Weights of a small transformer language model.
Size: 19 layers, width 256, 2 heads of 128, vocabulary 8192.
Architecture: RMSNorm before and after each block, capped logits.
Training: a variant of Adam for these matrices, 316M tokens, 4818 steps.
Each number is 500 + 50 x the weight over its row's rms, rounded and kept within 0 to 999. Layers, rows and columns count from 0. Numbers have three digits each. The size before them is the row's rms in percent of the matrix's.

# v: layer 2 attention value, 256x256, rms 0.0777, rows 79-115, columns 192-223
# o: layer 2 attention output (transposed), 256x256, rms 0.0733, rows 79-114, columns 192-223
v79 119:498542526456497530504469544495504501518469563496488550561558506526546555581545586476520535485508
o79 115:506528531514577490471483526446555376438543398550609506565532520536501552583492426540499509495437
v80 117:509437458434497506585531353397499430405446503552504566479531443501553536496486488502497469518530
o80 119:423475469492473484530612543517570471457430612513444487421474567502497494538487583555437480521521
v81 118:543477515499522417459580543432553499530398558559467452534585500500507496534473534469568477502556
o81 124:510514589464537488499513529389445490557423451550520435544568550450601460543486490566529524464467
v82 110:502547465544584523550451562587525533486575525473518455500405563541512497425575496472453510470599
o82 094:510515531620603399433341486513509522554522495482496494496500435572429550499505438355566473493556
v83 114:440479489445409511382490501512526507534443461497555521463515476532489544433610467581513417462543
o83 110:434536496498486519534518471484541448506463517585541435493430591436470488489446581530513480547553
v84 116:551566463531440508486523546469475432594442503481531547428498430532455513572509505432528594515581
o84 115:504537470529597421463487485555581506511496521508489509569581504448496496584578430511431532558493
v85 111:549565504539467505521476460499492568519499546441467495503530541420422500518437390543460535545495
o85 116:561494529436513492497438508582479487519561486500468461547477505404562464451513513535549492536440
v86 117:525484543531469482480543458464502540494494539461529583401505499493505489531528529529649538560480
o86 122:464495543530516465509480594555562461419483464596539485485516488437475534574513518518358552431454
v87 104:510528544489422439542499450537508514491543576571515536447412459526586530512560515516512490447502
o87 102:392422551491502401492514546444486545460501470571488508428473501591427422570503514549537591442483
v88 119:522460474452482535481538508391453511436542494430444492549531525463503562541522524421522615524521
o88 119:546495513480605526489415542498521490472424511392556539501552517448473557497472482492529523497493
v89 106:446506517459408471527454542509510505499481464458541576562626472560505394610503577565601535487483
o89 110:472523448455491584617590513503522519472505484498618500509597433493537510541505509558451426440532
v90 110:510505560526443496412493553400465466342478518466452397462584514479494497507406530526521485475510
o90 101:596533492460407489431558456413514503513423617579378516474539492366547533466536461579476487465526
v91 106:525520467562435468487443522455517535506469484535471324538543574538457397463487569493571522550554
o91 102:459484549476597509533498496514504461536432456418533463527536486533428537516497499455518482550446
v92 117:494483417391432472528508543525492509461559457471456488549513526494470536460502308575444495503530
o92 112:567471482510427563481499525416476538476571440495557508538441476565605472489472494542541411552509
v93 116:575476451496569496525521511524535570551478566476468496513562530492425498517610462477464474448550
o93 102:552533465573640465464396491562489532526459515410630495529541494484477520520464506404545476473563
v94 107:472424458406484532524511395457511459472485569448630554438400467402538468488479410487466496469357
o94 114:356453551506475489536473513495468509482486501505554564449451454461486473541416581515453480471525
v95 106:498533481502418472481502495444460488403456444605495464453507516512478469477552507435516535469573
o95 106:408473394472521554519522593554532536432467583578494528493446480640438563555546542433419558565545
v96 105:524466444465361472527619573480479446401455533523510412506556442460466483438473435452538455511568
o96 090:609509514443508575511521523441407589490490552660453549458480469472633416489505532517482415471575
v97 120:492495482447471568507414442458521454528456526540378512381435573524569524562496503550596476431382
o97 125:528527472564468530532464460470527508551446382452475476508524468500426567585519466569487452454405
v98 113:512505533473513513532443434467409601489508538429566529440474553525598474512524524446353487489407
o98 104:371513440541551413451474397479445470542557600484496579489526418445493524500569538476409536553532
v99 107:491491485495487477454582488487511565451406576500494583503528561487506479574491479504516593505561
o99 099:416556559614558461463475495537505450469484560446507501535511471478470443498528478553485546475557
v100 109:504563489502501514517556396462389545443496560579476518425511448521569577402584531475509543450465
o100 106:512482503542467473470540530439469484494463592517551567530447570547489451478469513461543529544516
v101 108:513513624572435456458537526480626503516476614512517429408476456528461395503546451560576521542439
o101 105:537494608488457485537430530442503597427421445532588456502469558503550374488436507627516583548515
v102 116:488423460502543515512557411515522542477543433529553573530573380464480480501423513396581516559558
o102 109:461430433475572511529581543550495420484505462465488498456473526516507584506491504429511561553491
v103 109:488547567519551485440540587581541460575486434551525522432426531579426471445481431558469405513430
o103 105:497520526433455471462402441558451533510517418559484495477500497542510504478516554448487476433489
v104 115:473389413429480529468525576409504487486492563463516525612499568467614474447446493558465547492535
o104 115:539451438480597629457474597545499503543461526394497539466482548509514534461534471517402434537509
v105 106:515614540527547551610500481459457473491507479511511507503460562470477503603464568451506470588455
o105 111:614514492484506533477472353505496509532573467528481499517598476438502493488436566496540490475458
v106 108:446525515470465432594581424593481474532562555476593552460397402562516416458499420489476493504440
o106 096:460511501536517400483483403564481559471536540507512480402519450595502440461430514524520500514557
v107 120:444458507500512576500414534545571529487504468492400501502500548532432670564530432479474419441524
o107 128:536510531566494468509510438418467475529539394541499534493493569498494566447504537502537510471529
v108 113:520461451525531553502448464483520530506486497529489467468510409545511592583483579432448568505566
o108 103:442422493511550454524542595557483425512496406545430529535500522537510516519560528490463646577435
v109 097:480547465518505449451499401486559430498445505462448480432552487516431430471390482501516471553507
o109 084:517551447516470474467538481548515468496434483466433460492459467416529476501484481478406468493460
v110 108:541555451463479494462575596525502451531380533473475462410532526542454493542453588604519576482517
o110 112:555554472457550553417480603531501526556432559545426516532589451463520521499559477532447421484479
v111 107:538520486489508495446431538483486440471507506537575505531496574407480430556524502577418458462462
o111 094:574568461437482536399467471518486591495531505515385487459603506379512490517556511494453468451469
v112 116:467519564606532461609583480446453459526498552493528418453474425477465414489474500460523472519429
o112 121:454535583382564537594566461534585572582487602584472493455508407559528447504409609592526578504546
v113 099:525581390426419560566558529507406457590481426599527530432543432579487498442530608446472526470476
o113 100:498410469497558549463565532529391457575476537563489552524483450574424544486479465411443490592488
v114 112:581515473481408518503552510505520487431463506509446442477477555523511533504520559415461492607577
o114 123:585464489462575474466483595380470465510505555548479545468520523472509424413560503470441455582496
v115 113:486533561562400547468603496466532446559431520464504523471480479462533474534510525507439498561457